config = dict(
    num_attention_heads=2,
    intermediate_size=512,
    rope_fraction=1.0,
    init='normal',
    lr_head=0.0139,
    decay_shape='sqrt',
)
Each number is 50 + 10 x the weight over its row's rms, rounded and kept within 0 to 99. Layers, rows and columns count from 0. The size before them is the row's rms in percent of the matrix's.

# layer 5 MLP down, 128x512, rms 0.14, rows 0-54, columns 128-255
087:44 53 45 46 52 59 55 37 76 40 45 43 63 24 30 23 52 62 60 55 38 39 47 50 49 49 44 44 51 60 31 35 53 37 43 51 59 54 63 42 66 51 42 56 58 28 48 50 27 47 42 56 54 63 51 60 66 54 54 48 35 21 66 54 53 55 60 49 60 55 55 49 73 42 43 56 60 40 34 32 51 43 44 60 36 48 59 26 46 60 60 52 67 57 52 50 44 50 49 41 59 31 53 43 26 42 61 64 72 59 69 51 48 39 33 41 51 46 33 30 60 62 53 64 69 47 47 60
091:58 39 63 53 41 52 52 57 38 49 35 38 54 52 48 64 73 38 54 40 38 54 57 41 63 52 67 51 58 49 20 57 39 49 53 35 45 48 36 61 32 62 52 65 56 53 72 51 41 84 69 46 31 58 48 57 51 44 56 53 39 38 42 59 36 43 33 42 49 53 46 37 56 61 55 51 55 63 41 53 60 53 35 39 48 46 31 63 54 56 47 38 56 40 57 53 54 62 33 41 44 41 53 28 50 59 53 44 58 56 53 39 21 66 49 46 50 58 45 43 35 49 58 62 64 48 76 49
082:25 55 41 48 62 34 52 38 41 48 47 47 45 53 51 49 39 61 56 56 69 40 40 67 66 44 65 65 53 65 60 44 59 32 53 48 43 42 48 36 36 40 41 44 63 65 71 43 54 39 55 44 47 40 43 61 61 54 73 56 58 57 67 49 49 54 62 43 47 54 66 57 58 47 51 74 72 47 47 35 51 50 82 43 61 57 57 35 39 55 40 53 49 43 48 46 42 47 69 62 45 47 69 68 55 54 32 17 78 60 59 38 54 52 73 35 37 61 50 47 49 65 45 50 46 58 28 54
098:46 26 47 65 55 44 52 47 47 54 57 45 60 48 57 29 80 39 49 47 72 63 69 52 38 28 44 52 51 37 41 50 53 34 43 59 30 42 35 38 47 35 51 39 62 59 73 41 81 43 38 51 55 49 47 57 40 55 50 35 48 62 44 34 53 51 60 57 43 54 64 62 33 63 36 65 56 53 49 46 58 45 45 55 60 53 60 52 53 52 54 60 35 50 39 53 51 36 44 45 25 67 29 64 40 61 47 56 57 54 31 69 54 50 57 60 48 34 76 62 36 54 40 45 54 55 39 53
091:42 38 59 43 46 71 60 30 25 63 63 36 52 55 41 69 39 59 56 61 40 56 49 37 30 51 55 54 63 63 45 47 51 57 58 39 50 37 47 46 38 34 52 55 47 49 44 68 36 47 57 26 37 50 55 44 36 47 55 38 62 42 48 48 44 50 51 41 54 45 51 51 57 55 57 61 53 49 55 57 33 36 38 65 48 47 60 33 51 42 59 51 33 46 40 50 50 40 54 38 54 54 42 34 44 56 58 55 43 58 48 49 47 21 43 36 51 62 57 52 58 56 34 42 65 38 51 49
103:36 49 57 62 60 43 27 38 58 57 60 46 61 63 43 34 28 48 71 56 50 37 52 58 43 52 37 58 70 59 49 56 48 28 51 38 53 47 49 62 62 41 48 64 61 58 58 48 74 44 50 47 56 52 39 30 73 54 53 52 61 55 66 53 48 53 83 66 60 58 55 55 37 43 43 42 44 37 59 62 53 42 50 59 52 60 43 50 46 39 46 55 35 68 44 32 50 52 64 32 62 55 44 60 45 64 54 66 48 55 50 64 49 38 48 50 60 46 70 58 40 46 48 57 58 43 31 57
101:37 50 44 63 55 37 22 49 34 44 59 63 48 60 50 63 33 53 54 48 53 53 46 46 59 46 50 63 27 35 48 60 61 51 53 75 61 40 54 53 50 54 58 66 35 49 56 61 50 44 40 31 68 50 44 25 40 47 69 50 44 64 64 64 62 24 56 67 54 47 51 58 50 76 44 43 53 38 51 53 58 53 36 39 46 74 61 76 48 55 46 64 37 40 60 38 41 50 50 53 74 52 56 36 32 59 57 47 48 61 57 56 58 59 69 52 33 42 49 60 24 34 63 50 75 58 61 61
102:41 65 39 62 77 58 47 48 44 65 53 47 43 45 55 37 59 56 52 40 57 48 40 45 43 50 31 46 52 52 58 51 82 43 39 41 66 62 42 59 45 52 64 45 49 70 44 37 56 47 51 64 49 52 44 62 41 57 59 59 58 58 65 60 67 37 50 49 65 56 61 45 64 56 44 64 54 31 59 66 49 61 46 64 40 53 43 46 67 53 27 62 53 43 56 53 46 46 49 39 38 57 48 46 66 54 58 39 46 43 64 46 73 59 48 57 49 56 43 42 51 62 63 53 40 57 32 64
099:53 32 51 50 55 53 56 38 57 39 48 53 36 65 45 64 69 48 67 64 59 64 56 57 42 53 61 57 52 52 28 55 36 56 53 58 21 53 43 56 51 55 63 38 49 64 40 43 57 53 47 30 49 43 46 51 51 48 44 52 56 65 61 28 59 55 63 56 34 49 68 46 46 56 47 62 43 41 51 58 52 41 57 64 51 56 68 53 56 41 53 38 25 51 40 55 58 61 55 60 54 65 41 53 40 43 50 47 34 55 52 51 66 69 49 45 46 51 56 50 37 42 38 36 49 47 69 50
093:58 60 50 43 60 39 39 43 57 55 63 57 56 56 42 68 35 58 40 19 50 50 54 56 40 56 39 51 47 56 68 47 21 28 58 43 36 62 63 40 57 60 52 40 58 48 41 41 55 51 54 57 55 41 47 56 45 53 39 57 36 34 35 41 55 48 40 43 52 35 59 42 42 47 41 54 37 29 46 68 43 56 41 43 38 46 51 71 42 53 48 59 65 44 56 45 57 43 47 64 58 46 59 29 47 34 53 62 54 34 58 47 46 50 43 55 59 52 59 55 51 27 50 46 49 41 48 28
096:66 58 70 49 45 51 41 36 44 62 61 41 70 52 52 51 37 73 49 56 54 55 45 49 27 43 31 68 37 49 44 46 56 41 42 63 53 50 34 43 23 66 45 57 55 44 60 51 66 42 51 43 41 55 47 38 47 50 44 57 61 56 67 42 45 53 30 47 31 48 39 52 61 50 39 53 45 45 49 54 53 40 59 52 47 48 51 60 47 48 46 49 53 57 46 45 39 32 54 54 61 57 44 59 32 55 54 47 47 44 47 45 43 41 48 49 39 62 57 59 47 47 45 58 50 77 51 48
100:58 54 46 61 54 59 55 55 56 41 46 59 44 66 57 68 39 46 52 57 81 62 50 62 62 49 36 56 37 46 48 52 47 51 52 35 40 80 50 54 49 45 49 58 59 62 61 48 74 39 56 63 74 46 44 49 53 69 48 54 28 36 55 62 65 42 58 53 61 39 45 47 46 36 43 52 51 42 46 53 48 49 43 44 45 53 61 32 45 58 69 56 48 48 47 58 42 53 52 46 52 43 51 39 60 56 54 63 50 38 67 55 56 46 53 70 54 60 38 59 48 54 38 43 41 45 34 57
102:42 56 49 31 42 56 20 45 46 52 60 58 50 55 57 56 68 63 37 36 46 57 72 52 40 34 49 54 47 53 68 47 45 49 54 49 51 59 51 51 69 38 57 51 48 41 56 64 44 80 68 55 48 42 59 63 38 39 56 59 59 39 52 42 38 53 51 45 41 42 50 48 59 50 44 52 58 67 56 54 44 53 72 51 67 59 26 69 48 51 47 47 50 46 47 55 68 42 64 56 48 53 62 35 25 46 53 42 65 60 63 52 33 37 44 52 28 56 32 32 56 64 49 42 50 46 51 56
096:43 44 55 36 51 41 52 51 32 60 40 48 59 47 61 58 40 41 58 48 45 43 54 53 55 47 19 46 52 35 65 40 45 46 45 43 50 60 44 48 47 51 48 47 50 49 34 62 52 56 57 56 60 57 45 41 46 44 43 50 50 56 63 59 32 64 48 51 38 54 34 29 64 48 58 66 47 57 48 24 56 32 67 52 62 57 47 48 31 52 60 49 48 51 48 47 48 67 33 49 54 49 50 45 49 41 36 52 53 66 62 59 36 48 61 55 50 46 48 58 47 48 43 53 37 50 57 50
104:53 40 54 39 47 38 49 51 60 51 55 47 25 58 51 48 39 58 39 51 43 47 59 59 31 58 55 58 55 57 48 38 40 49 59 63 43 51 44 62 41 43 64 59 59 54 58 49 48 50 53 31 38 60 57 48 44 42 34 34 64 56 36 53 36 35 54 41 43 41 61 53 39 44 61 52 50 64 40 35 45 55 54 44 64 62 53 60 34 63 60 57 53 48 54 46 61 50 26 26 36 56 61 52 42 43 47 61 72 59 63 34 40 52 50 42 73 43 42 47 37 38 42 62 47 61 45 57
096:49 40 30 51 52 48 62 43 54 51 58 60 39 58 51 36 64 61 59 55 60 48 51 46 45 39 62 52 51 33 47 53 61 38 52 64 45 55 55 44 47 55 35 61 47 44 55 63 48 44 33 39 41 29 41 51 47 40 47 52 58 52 57 49 33 57 55 42 40 44 54 59 52 49 32 56 53 49 49 52 50 41 46 63 48 52 23 37 60 64 59 41 41 46 53 53 48 61 37 49 42 39 39 46 53 56 42 51 44 53 50 52 37 58 49 41 61 45 48 40 34 59 37 54 56 63 53 46
102:66 50 48 41 43 44 43 48 54 44 45 61 46 66 51 43 49 55 35 68 47 38 52 68 44 46 61 32 41 48 61 59 82 42 59 62 44 40 65 49 50 67 49 53 59 71 49 45 50 47 67 41 48 44 68 56 44 56 43 57 50 35 44 42 59 31 59 55 54 59 46 69 62 69 47 65 55 34 45 47 68 66 56 53 36 63 54 47 49 35 48 54 54 67 34 35 51 46 39 36 41 61 53 54 71 63 67 53 65 39 47 49 60 58 33 50 51 50 58 49 46 37 47 51 32 50 58 34
099:47 44 53 42 18 48 52 56 51 42 37 51 52 60 23 46 68 56 46 54 47 55 31 35 43 53 44 49 48 43 54 51 51 60 42 51 43 63 49 53 46 62 36 31 39 50 53 32 44 48 33 56 34 49 47 48 36 39 56 65 43 30 34 41 45 46 43 29 42 52 47 48 27 55 45 52 52 47 53 51 53 42 68 49 28 54 63 50 42 51 47 53 47 46 52 49 54 33 35 55 52 55 41 50 56 47 46 45 26 62 66 64 46 65 46 37 53 69 74 58 64 61 50 53 71 59 50 42
107:56 62 42 48 72 46 42 46 49 61 50 52 30 50 60 46 67 46 68 56 65 48 51 62 46 59 54 40 63 61 51 59 69 49 44 55 67 59 60 44 64 42 38 48 56 54 44 35 54 47 44 62 63 45 53 40 49 57 44 52 60 54 65 45 52 45 52 52 53 43 49 71 66 34 52 60 53 38 49 78 43 57 68 57 59 56 35 47 74 49 47 65 47 46 30 50 51 45 61 48 29 51 52 52 57 58 44 45 42 51 50 48 51 58 49 71 52 53 73 40 59 54 67 48 60 50 50 60
088:47 36 48 58 40 41 53 35 41 56 49 46 53 44 57 58 58 44 56 42 56 57 47 43 34 61 53 55 40 58 41 52 41 49 54 62 52 47 48 43 36 34 65 26 57 42 32 52 54 46 34 56 45 56 44 40 37 54 68 44 52 61 47 41 43 46 78 60 60 67 47 53 70 54 53 46 55 46 62 40 46 47 48 30 36 53 52 70 57 41 41 39 48 65 37 50 53 40 53 46 38 40 45 68 45 49 52 57 45 34 53 49 47 56 25 42 54 60 43 57 49 45 49 66 52 53 51 51
106:69 43 26 70 60 60 56 43 40 50 48 68 44 54 70 60 55 44 41 44 44 56 60 50 51 65 62 54 58 64 51 45 60 51 43 52 67 68 54 58 48 56 37 43 56 70 48 26 46 46 39 43 65 52 44 42 37 51 36 52 51 51 51 39 55 42 64 53 50 47 53 60 66 50 56 44 55 48 55 52 55 55 45 42 47 57 58 63 64 52 47 62 54 65 57 65 54 66 59 51 37 54 52 60 52 46 51 54 62 41 47 59 46 68 43 57 57 59 55 43 51 54 67 66 40 63 54 33
096:57 50 53 60 60 47 48 55 42 58 56 37 33 45 62 67 54 42 51 45 47 52 51 58 51 58 67 31 47 54 43 35 60 41 61 61 40 43 51 56 54 73 46 66 50 69 65 49 44 57 63 33 54 25 54 49 38 36 56 42 53 45 53 42 52 47 34 65 64 54 50 37 65 45 34 36 52 36 48 46 49 53 68 47 49 43 59 41 45 45 62 34 75 53 41 50 34 44 35 28 48 53 72 40 40 56 48 48 56 52 48 43 47 36 46 44 63 44 45 60 51 47 45 57 39 44 50 50
089:57 52 50 57 38 43 40 47 46 63 51 43 58 53 34 52 45 56 38 48 35 39 57 48 26 39 36 54 57 41 39 43 53 41 33 43 37 64 30 59 41 58 50 34 73 50 28 45 49 67 69 40 45 63 53 72 51 46 69 43 32 59 49 61 43 58 53 37 54 48 47 59 55 48 68 63 39 64 52 44 66 46 54 35 41 53 39 64 66 59 60 42 60 71 50 32 52 43 40 31 30 26 37 45 60 58 43 54 79 52 46 67 33 55 41 49 59 52 46 42 57 48 63 45 49 57 63 55
087:55 59 60 61 49 58 40 47 45 41 51 58 45 50 46 62 41 72 59 37 50 41 45 34 40 71 55 52 34 58 53 47 42 63 48 52 36 61 39 43 37 55 53 35 43 42 58 42 30 70 54 46 39 50 52 61 54 52 42 26 78 46 45 73 59 37 55 48 42 43 43 44 50 38 43 50 64 54 70 50 45 33 46 43 38 54 38 61 65 62 40 37 35 57 50 46 50 56 44 55 43 39 60 33 23 51 58 54 38 55 41 73 49 49 39 45 41 40 26 37 45 56 55 65 47 44 54 35
096:32 60 59 27 44 40 48 34 40 50 47 62 31 66 43 38 39 65 47 24 52 48 66 47 42 64 51 45 56 58 66 50 39 30 59 47 54 64 27 37 43 51 45 30 33 42 41 54 50 55 52 51 55 34 54 36 38 41 64 51 46 70 51 59 49 38 55 65 26 59 47 45 47 42 49 44 56 48 53 51 50 41 57 49 46 40 41 46 36 48 62 45 40 50 46 32 43 60 53 46 42 46 46 48 58 55 49 46 50 52 67 62 42 55 73 58 39 48 40 44 44 54 57 49 57 68 35 53
106:43 55 48 44 44 50 57 49 54 41 30 66 63 36 46 45 54 37 36 47 39 29 45 56 45 58 62 27 38 58 50 54 52 59 61 57 44 40 67 49 48 41 34 54 60 71 64 60 38 41 42 53 50 34 47 35 44 34 43 34 64 56 47 36 37 34 47 50 40 41 46 35 38 44 52 57 46 52 41 49 37 50 46 33 43 49 60 55 52 49 40 44 49 41 52 40 45 49 50 43 54 68 58 55 59 41 66 55 58 68 50 60 35 53 58 40 40 36 51 38 55 30 70 42 64 29 52 59
101:42 52 44 54 40 55 56 65 61 53 51 51 42 42 65 55 53 40 65 38 46 56 57 64 46 52 43 38 44 59 43 29 55 60 58 47 61 59 48 59 42 85 54 84 47 62 71 38 52 43 57 48 65 56 66 33 56 47 67 37 40 38 46 53 44 59 62 55 73 50 55 66 52 43 62 54 42 44 40 50 57 55 61 32 45 46 62 46 51 40 42 50 54 63 45 36 47 40 52 47 61 52 45 42 58 56 45 41 63 39 50 41 48 42 65 43 53 43 49 58 51 36 47 50 49 48 54 49
095:51 48 76 59 50 58 59 44 42 57 49 65 53 41 34 59 31 76 43 50 35 48 47 41 44 47 45 53 49 35 40 47 50 51 51 51 45 55 49 60 52 46 52 69 55 34 68 71 50 61 57 41 56 56 53 47 26 58 51 57 49 45 55 55 56 54 54 47 46 63 46 61 65 51 79 71 52 48 50 41 40 49 34 35 40 47 50 45 47 57 54 54 42 61 73 46 51 48 44 45 46 40 38 43 50 66 65 38 76 44 31 41 55 43 26 44 45 41 48 48 68 66 46 48 39 50 43 48
100:57 51 51 54 65 55 36 30 28 46 49 47 58 42 45 45 41 45 46 31 53 40 62 53 54 25 45 58 48 46 45 31 47 55 48 49 38 48 70 46 59 47 54 55 41 53 54 52 74 36 43 50 42 46 33 36 51 46 37 51 31 71 42 52 43 45 44 50 67 43 61 53 42 42 31 40 46 58 46 53 40 44 66 56 42 52 57 50 55 60 57 49 62 51 31 49 49 32 53 39 31 48 42 52 39 50 41 42 43 48 49 47 52 43 63 45 62 52 34 72 32 42 34 42 44 61 60 54
093:49 33 37 44 43 45 42 64 37 58 73 57 70 37 66 59 56 37 41 48 52 51 40 54 51 48 46 58 58 46 55 55 51 41 54 45 55 30 55 56 38 45 35 48 55 72 58 65 67 60 66 43 42 35 50 55 44 33 48 53 53 33 43 50 38 32 40 55 68 71 43 45 64 55 33 50 51 60 42 39 68 52 67 70 60 64 41 39 61 34 23 39 52 35 56 39 47 31 22 63 63 43 49 47 53 54 33 50 52 27 54 41 46 57 49 38 38 58 63 47 44 30 52 54 40 40 66 33
112:42 38 46 53 42 33 43 50 47 49 46 39 51 48 34 42 62 53 52 56 35 47 51 41 41 40 56 47 43 47 62 41 37 43 45 55 44 50 54 44 35 42 45 46 44 59 51 34 41 50 58 43 34 43 42 38 25 45 41 41 54 30 40 46 32 59 49 39 41 46 33 59 40 41 51 42 53 66 34 56 41 51 32 66 49 47 40 59 56 44 37 33 49 45 40 41 42 52 43 55 53 44 63 44 39 59 44 45 43 27 50 43 40 32 47 38 54 38 49 54 43 34 44 46 48 61 56 40
094:30 40 45 49 50 43 45 49 51 47 49 52 55 38 47 54 45 76 31 32 49 57 47 57 39 47 53 44 55 48 62 39 54 56 36 63 49 50 49 51 38 52 42 67 50 54 75 68 50 65 33 47 37 50 61 63 53 44 56 32 57 58 45 32 45 49 58 41 43 39 58 49 53 66 48 37 52 65 31 57 43 35 50 68 52 44 31 36 48 65 52 78 38 49 48 40 27 60 48 42 54 51 47 40 46 52 36 65 54 44 45 59 46 65 51 38 57 41 49 61 47 53 45 62 54 55 63 52
096:52 47 51 55 50 52 46 33 35 39 40 46 52 61 56 56 20 59 32 25 41 33 45 64 42 56 54 38 37 33 47 46 47 54 34 46 59 50 59 41 50 60 59 51 59 44 60 50 46 48 46 61 54 49 58 57 38 65 57 45 72 68 33 61 62 49 47 48 48 49 55 48 54 60 60 62 47 51 59 48 54 64 49 56 47 44 29 53 43 59 48 35 53 53 57 56 53 39 43 35 52 44 67 70 43 32 62 45 55 59 52 63 48 51 47 44 62 55 52 33 39 44 47 40 44 55 58 66
105:55 53 58 50 34 61 41 52 61 46 74 56 50 56 50 60 50 45 65 53 33 63 34 56 63 41 52 45 50 17 66 42 49 44 59 47 56 44 65 49 60 43 53 68 48 64 36 62 49 49 63 36 56 60 50 47 66 48 51 34 67 43 34 47 46 48 66 53 71 69 43 58 61 46 46 57 58 44 59 40 43 30 42 42 36 43 38 54 39 40 40 49 40 42 60 76 50 59 59 10 42 56 56 61 51 42 59 63 60 49 60 43 66 60 46 51 54 39 55 52 41 44 39 68 48 33 63 48
101:54 57 73 37 37 50 37 54 69 55 49 48 46 41 51 39 44 40 62 49 45 40 64 47 65 46 58 35 58 44 47 33 43 45 56 54 46 53 64 44 48 31 37 61 47 61 67 56 56 47 52 44 27 29 39 57 44 31 33 69 55 39 42 58 32 62 57 59 53 42 44 60 52 49 26 44 53 63 35 70 56 32 64 54 40 70 37 58 38 33 41 45 47 42 48 65 54 60 44 59 59 62 49 68 59 51 51 52 55 44 75 38 37 68 54 21 59 64 63 55 49 52 45 40 40 53 50 33
100:45 75 39 37 26 59 42 45 48 54 37 58 51 45 58 64 63 55 55 85 50 61 53 49 74 45 38 50 46 61 49 45 47 40 71 53 41 41 44 45 49 47 50 31 61 44 60 41 40 33 46 50 30 61 50 37 43 47 60 40 59 47 44 37 52 55 58 66 44 59 52 53 39 70 58 54 56 44 40 39 66 50 56 39 57 71 54 44 48 40 32 45 42 57 46 62 47 54 47 38 30 49 56 63 55 62 50 47 63 46 50 44 45 56 58 54 44 35 45 46 53 51 69 47 59 48 59 55
101:64 53 50 52 47 42 53 77 35 58 59 47 69 74 62 37 43 59 35 36 36 42 54 50 45 70 35 57 43 44 36 48 41 34 62 51 48 49 49 62 36 31 50 38 52 42 46 63 50 41 28 50 46 40 47 58 41 55 43 63 47 42 44 67 44 35 55 54 71 35 46 54 39 58 39 45 53 48 53 55 38 52 61 32 57 43 66 61 64 39 61 59 37 38 44 66 60 51 53 61 31 53 54 37 34 56 34 51 52 60 50 30 51 58 54 42 45 69 59 49 41 47 54 44 67 56 49 50
094:47 57 59 45 63 51 56 52 40 47 50 64 44 56 42 59 43 62 45 57 51 45 18 49 32 47 62 36 40 49 35 58 36 48 51 55 50 61 42 75 45 45 50 33 43 34 36 55 22 60 61 46 48 53 63 34 39 50 44 69 31 49 38 42 42 42 59 48 43 38 43 41 28 54 44 34 27 51 60 51 59 37 54 45 50 48 64 56 63 40 54 51 39 45 62 49 61 44 48 70 41 48 58 53 42 45 47 50 35 43 38 55 51 53 42 44 44 68 39 58 51 39 41 57 61 53 53 41
101:57 55 55 45 65 53 66 58 43 31 30 43 40 32 51 64 39 46 45 56 56 69 59 35 39 55 26 53 69 52 47 48 54 31 36 45 43 43 50 49 50 45 60 59 49 51 54 47 39 72 56 61 49 53 57 57 48 48 49 58 27 51 65 61 44 55 34 40 63 68 72 52 61 55 57 52 46 50 44 45 57 68 57 58 40 62 45 46 61 54 46 55 42 70 52 70 51 50 46 59 27 43 35 55 61 60 44 52 45 56 67 48 51 45 54 39 50 53 66 66 54 27 61 48 66 60 42 46
106:64 59 59 58 43 54 57 58 58 53 43 41 65 48 44 40 55 56 47 64 37 47 47 51 34 57 61 43 43 62 59 53 60 60 56 45 52 35 43 68 41 56 32 62 55 53 56 46 42 37 38 52 27 54 48 53 46 63 59 49 48 60 21 45 50 41 55 41 62 65 52 34 48 67 67 73 47 35 70 60 44 63 56 40 38 49 57 54 54 38 44 42 43 47 45 26 60 40 61 68 39 47 63 48 48 42 54 53 37 56 70 52 44 34 62 37 36 63 34 42 47 57 59 42 58 41 40 52
092:52 53 51 53 53 48 51 61 46 51 64 67 61 55 58 47 51 50 61 44 59 51 55 51 74 50 51 60 69 55 49 59 40 36 72 12 51 36 49 59 50 57 66 37 28 56 33 63 52 61 69 57 58 55 50 46 53 44 45 53 44 65 53 61 44 72 50 53 52 43 57 44 60 47 46 66 48 42 62 66 65 55 43 46 50 45 48 52 51 36 55 47 48 46 43 46 50 67 60 44 59 58 64 56 39 55 54 54 56 56 56 54 29 56 46 62 64 61 50 57 38 51 32 35 38 51 41 62
112:29 30 52 44 37 53 45 44 37 47 46 56 43 44 58 33 40 64 45 65 45 54 76 73 54 43 43 41 57 50 41 37 53 54 34 57 52 49 54 50 41 48 42 51 57 52 48 43 35 53 29 38 34 60 48 64 51 22 47 43 60 43 52 48 31 47 61 35 44 54 39 39 38 42 39 45 37 58 45 37 58 40 57 50 49 48 57 45 72 50 31 53 67 61 52 63 45 59 38 46 51 39 59 51 54 42 42 56 50 53 52 54 33 54 26 42 49 38 26 35 41 58 42 48 49 71 57 45
100:48 53 54 53 39 43 49 54 32 65 49 47 28 43 28 56 31 48 45 52 45 47 66 50 47 47 59 49 39 47 62 54 47 36 51 50 32 53 55 60 55 40 61 59 52 45 41 44 34 51 46 36 54 49 29 28 42 51 55 59 62 69 47 57 50 41 37 51 45 49 52 39 46 32 61 43 56 48 43 45 49 46 63 69 35 44 44 44 44 76 56 54 45 35 48 52 47 67 57 69 48 59 45 60 54 63 39 39 59 61 47 47 47 51 51 44 49 63 43 63 40 42 32 47 49 41 41 63
101:65 53 57 66 61 56 45 55 37 34 58 48 40 55 59 48 49 41 55 48 48 52 50 45 48 62 54 48 43 49 45 49 56 57 44 62 46 60 39 41 33 57 53 39 44 45 37 43 54 56 52 39 61 56 48 50 57 60 43 48 33 33 44 44 56 71 61 34 47 50 57 56 49 65 37 45 44 58 66 69 44 54 51 58 37 62 51 31 29 49 63 48 61 60 45 34 39 40 54 48 40 44 60 54 53 48 43 50 62 32 39 26 43 67 46 56 30 38 49 47 61 39 50 28 39 53 51 50
089:52 55 56 56 27 47 58 78 49 46 43 55 38 42 44 42 61 41 74 46 45 35 46 37 53 42 51 30 37 55 60 58 38 55 62 49 54 54 56 58 48 57 35 66 42 46 46 44 40 45 49 49 53 36 56 48 54 54 47 37 77 51 45 56 57 46 39 54 61 40 40 65 48 55 62 40 49 67 32 50 73 45 66 57 50 58 49 47 60 49 53 42 43 52 46 38 52 59 52 38 52 44 37 44 50 64 55 61 49 47 65 63 53 48 67 62 68 48 42 36 33 41 60 64 59 42 47 58
100:56 49 50 51 25 50 37 62 45 33 53 47 56 56 41 47 48 23 43 54 44 33 53 48 54 64 64 55 53 61 37 47 64 59 42 39 53 36 38 38 52 59 40 54 29 36 51 55 37 53 44 63 43 35 39 58 39 43 51 36 52 44 53 46 48 39 59 51 47 48 31 57 45 51 32 38 37 64 58 55 58 51 56 40 56 55 56 40 59 53 35 47 38 50 54 56 37 66 48 50 51 47 36 72 52 39 37 55 36 49 47 53 46 37 31 51 68 56 39 44 66 53 57 42 57 65 46 34
093:37 66 49 50 51 44 40 60 39 55 38 57 39 62 32 46 53 22 48 48 53 37 67 57 54 38 56 41 33 40 55 46 55 57 48 53 44 26 63 39 52 70 53 41 54 44 34 48 60 49 26 58 52 46 36 53 43 55 61 61 53 42 40 50 49 51 43 36 38 50 55 50 57 47 49 50 34 70 51 73 34 65 35 71 32 33 55 58 43 55 50 54 61 57 56 54 42 29 56 43 55 45 49 53 35 48 50 52 51 60 40 38 64 54 44 52 56 56 22 48 50 49 43 37 53 45 41 56
117:54 64 55 55 44 54 54 54 41 28 51 49 31 65 58 54 57 56 37 40 32 60 46 41 46 45 48 55 54 52 47 45 52 54 52 46 36 44 37 46 33 40 57 53 63 44 45 66 25 48 57 44 34 57 50 56 37 55 63 50 47 64 42 41 50 60 41 44 55 54 43 68 47 55 44 56 45 39 37 49 41 60 52 39 41 52 42 48 40 33 39 45 44 50 41 62 38 42 33 46 46 60 50 54 40 48 49 47 65 67 55 48 44 52 52 33 47 43 60 49 60 49 54 24 54 56 60 45
107:43 63 77 54 62 52 36 51 64 45 52 53 60 20 56 24 46 63 50 79 41 64 63 51 49 26 43 43 36 55 31 62 65 51 52 37 57 36 51 40 58 62 63 46 49 63 49 49 58 30 59 64 49 41 51 36 56 46 53 46 30 30 51 39 51 56 50 65 42 46 52 39 48 55 46 56 48 58 42 73 68 39 46 39 31 50 42 52 57 47 48 51 42 40 56 56 45 54 66 35 49 50 40 83 43 38 52 48 37 45 42 42 52 40 48 52 53 43 52 69 51 45 70 41 37 50 62 63
098:52 36 54 63 48 26 58 37 31 47 43 36 50 40 50 57 35 66 40 56 46 59 56 41 49 45 61 80 60 50 52 64 55 40 32 47 55 56 42 53 13 55 58 53 59 41 35 61 55 44 69 61 43 56 34 62 52 54 45 41 53 50 55 67 54 53 50 55 50 72 59 45 49 41 62 38 64 49 48 48 41 42 49 42 60 49 69 20 44 56 57 44 50 31 55 56 41 52 46 53 50 52 35 59 53 49 38 69 71 43 41 53 54 49 57 60 49 39 44 38 49 65 65 52 60 54 51 57
104:60 57 44 36 54 43 51 41 50 55 36 48 54 42 53 50 45 44 52 48 62 36 58 36 34 40 50 37 46 50 49 47 55 42 42 42 50 47 52 39 39 53 52 68 42 60 58 53 60 56 69 48 52 51 47 56 32 45 44 38 64 50 31 58 42 58 49 57 59 43 22 57 54 44 46 67 47 47 47 59 62 63 39 63 37 54 45 40 66 47 57 52 52 42 50 53 61 61 34 56 52 56 64 37 59 38 38 48 59 46 70 38 33 47 44 50 54 50 52 67 56 41 62 61 43 66 41 41
100:43 68 38 50 65 54 40 55 53 60 53 36 38 49 57 27 50 58 61 61 44 51 43 60 51 56 55 49 54 52 58 34 51 26 53 30 50 60 34 31 36 62 58 53 47 17 43 46 46 40 37 47 62 51 72 37 62 43 66 48 65 47 46 53 45 53 20 32 46 50 51 32 46 47 35 49 47 34 58 43 44 52 46 49 39 40 51 54 51 66 49 55 46 31 55 69 62 59 55 57 36 60 67 71 60 47 48 62 40 45 34 62 43 46 42 49 37 50 60 41 45 56 60 53 38 63 59 45
106:57 49 51 54 61 42 43 54 47 32 58 58 63 58 38 36 33 52 58 55 66 56 42 42 51 71 50 43 63 73 73 43 47 64 42 50 44 51 42 46 48 47 46 49 63 70 38 51 46 54 54 57 65 41 56 52 46 59 50 43 35 42 53 57 58 72 31 52 51 47 63 57 52 38 34 60 63 54 61 47 48 45 61 38 59 47 44 65 41 51 60 60 57 35 43 60 57 73 44 41 60 68 61 58 46 60 72 37 38 58 60 51 46 50 41 60 77 31 56 68 64 39 55 48 47 52 78 55
101:47 49 46 48 33 37 46 63 27 55 57 56 62 47 44 46 58 57 38 43 62 53 43 41 36 43 51 32 44 51 39 44 46 34 56 41 59 23 52 48 47 68 43 63 39 55 55 52 52 54 54 51 47 58 50 44 47 40 44 38 41 49 49 57 54 46 60 54 41 58 43 61 62 33 49 49 33 57 36 61 73 59 60 42 40 42 59 53 31 64 45 46 47 52 48 47 52 47 51 66 34 48 37 58 46 44 51 38 60 47 61 74 57 55 54 41 50 39 51 54 64 46 42 76 40 49 60 60
122:43 49 69 57 44 40 33 55 54 44 58 50 59 42 48 55 57 58 53 41 37 51 47 49 41 48 52 54 58 56 40 42 42 55 49 55 39 28 44 43 43 53 48 59 40 65 41 46 30 61 40 49 40 59 45 57 38 35 38 53 51 42 45 54 33 42 55 38 55 22 45 42 40 50 46 37 55 47 55 50 42 30 36 37 46 46 56 43 45 45 47 43 36 42 36 54 33 46 37 64 30 49 46 48 36 52 41 34 49 36 52 44 40 49 36 39 49 45 44 46 22 52 67 42 50 39 42 53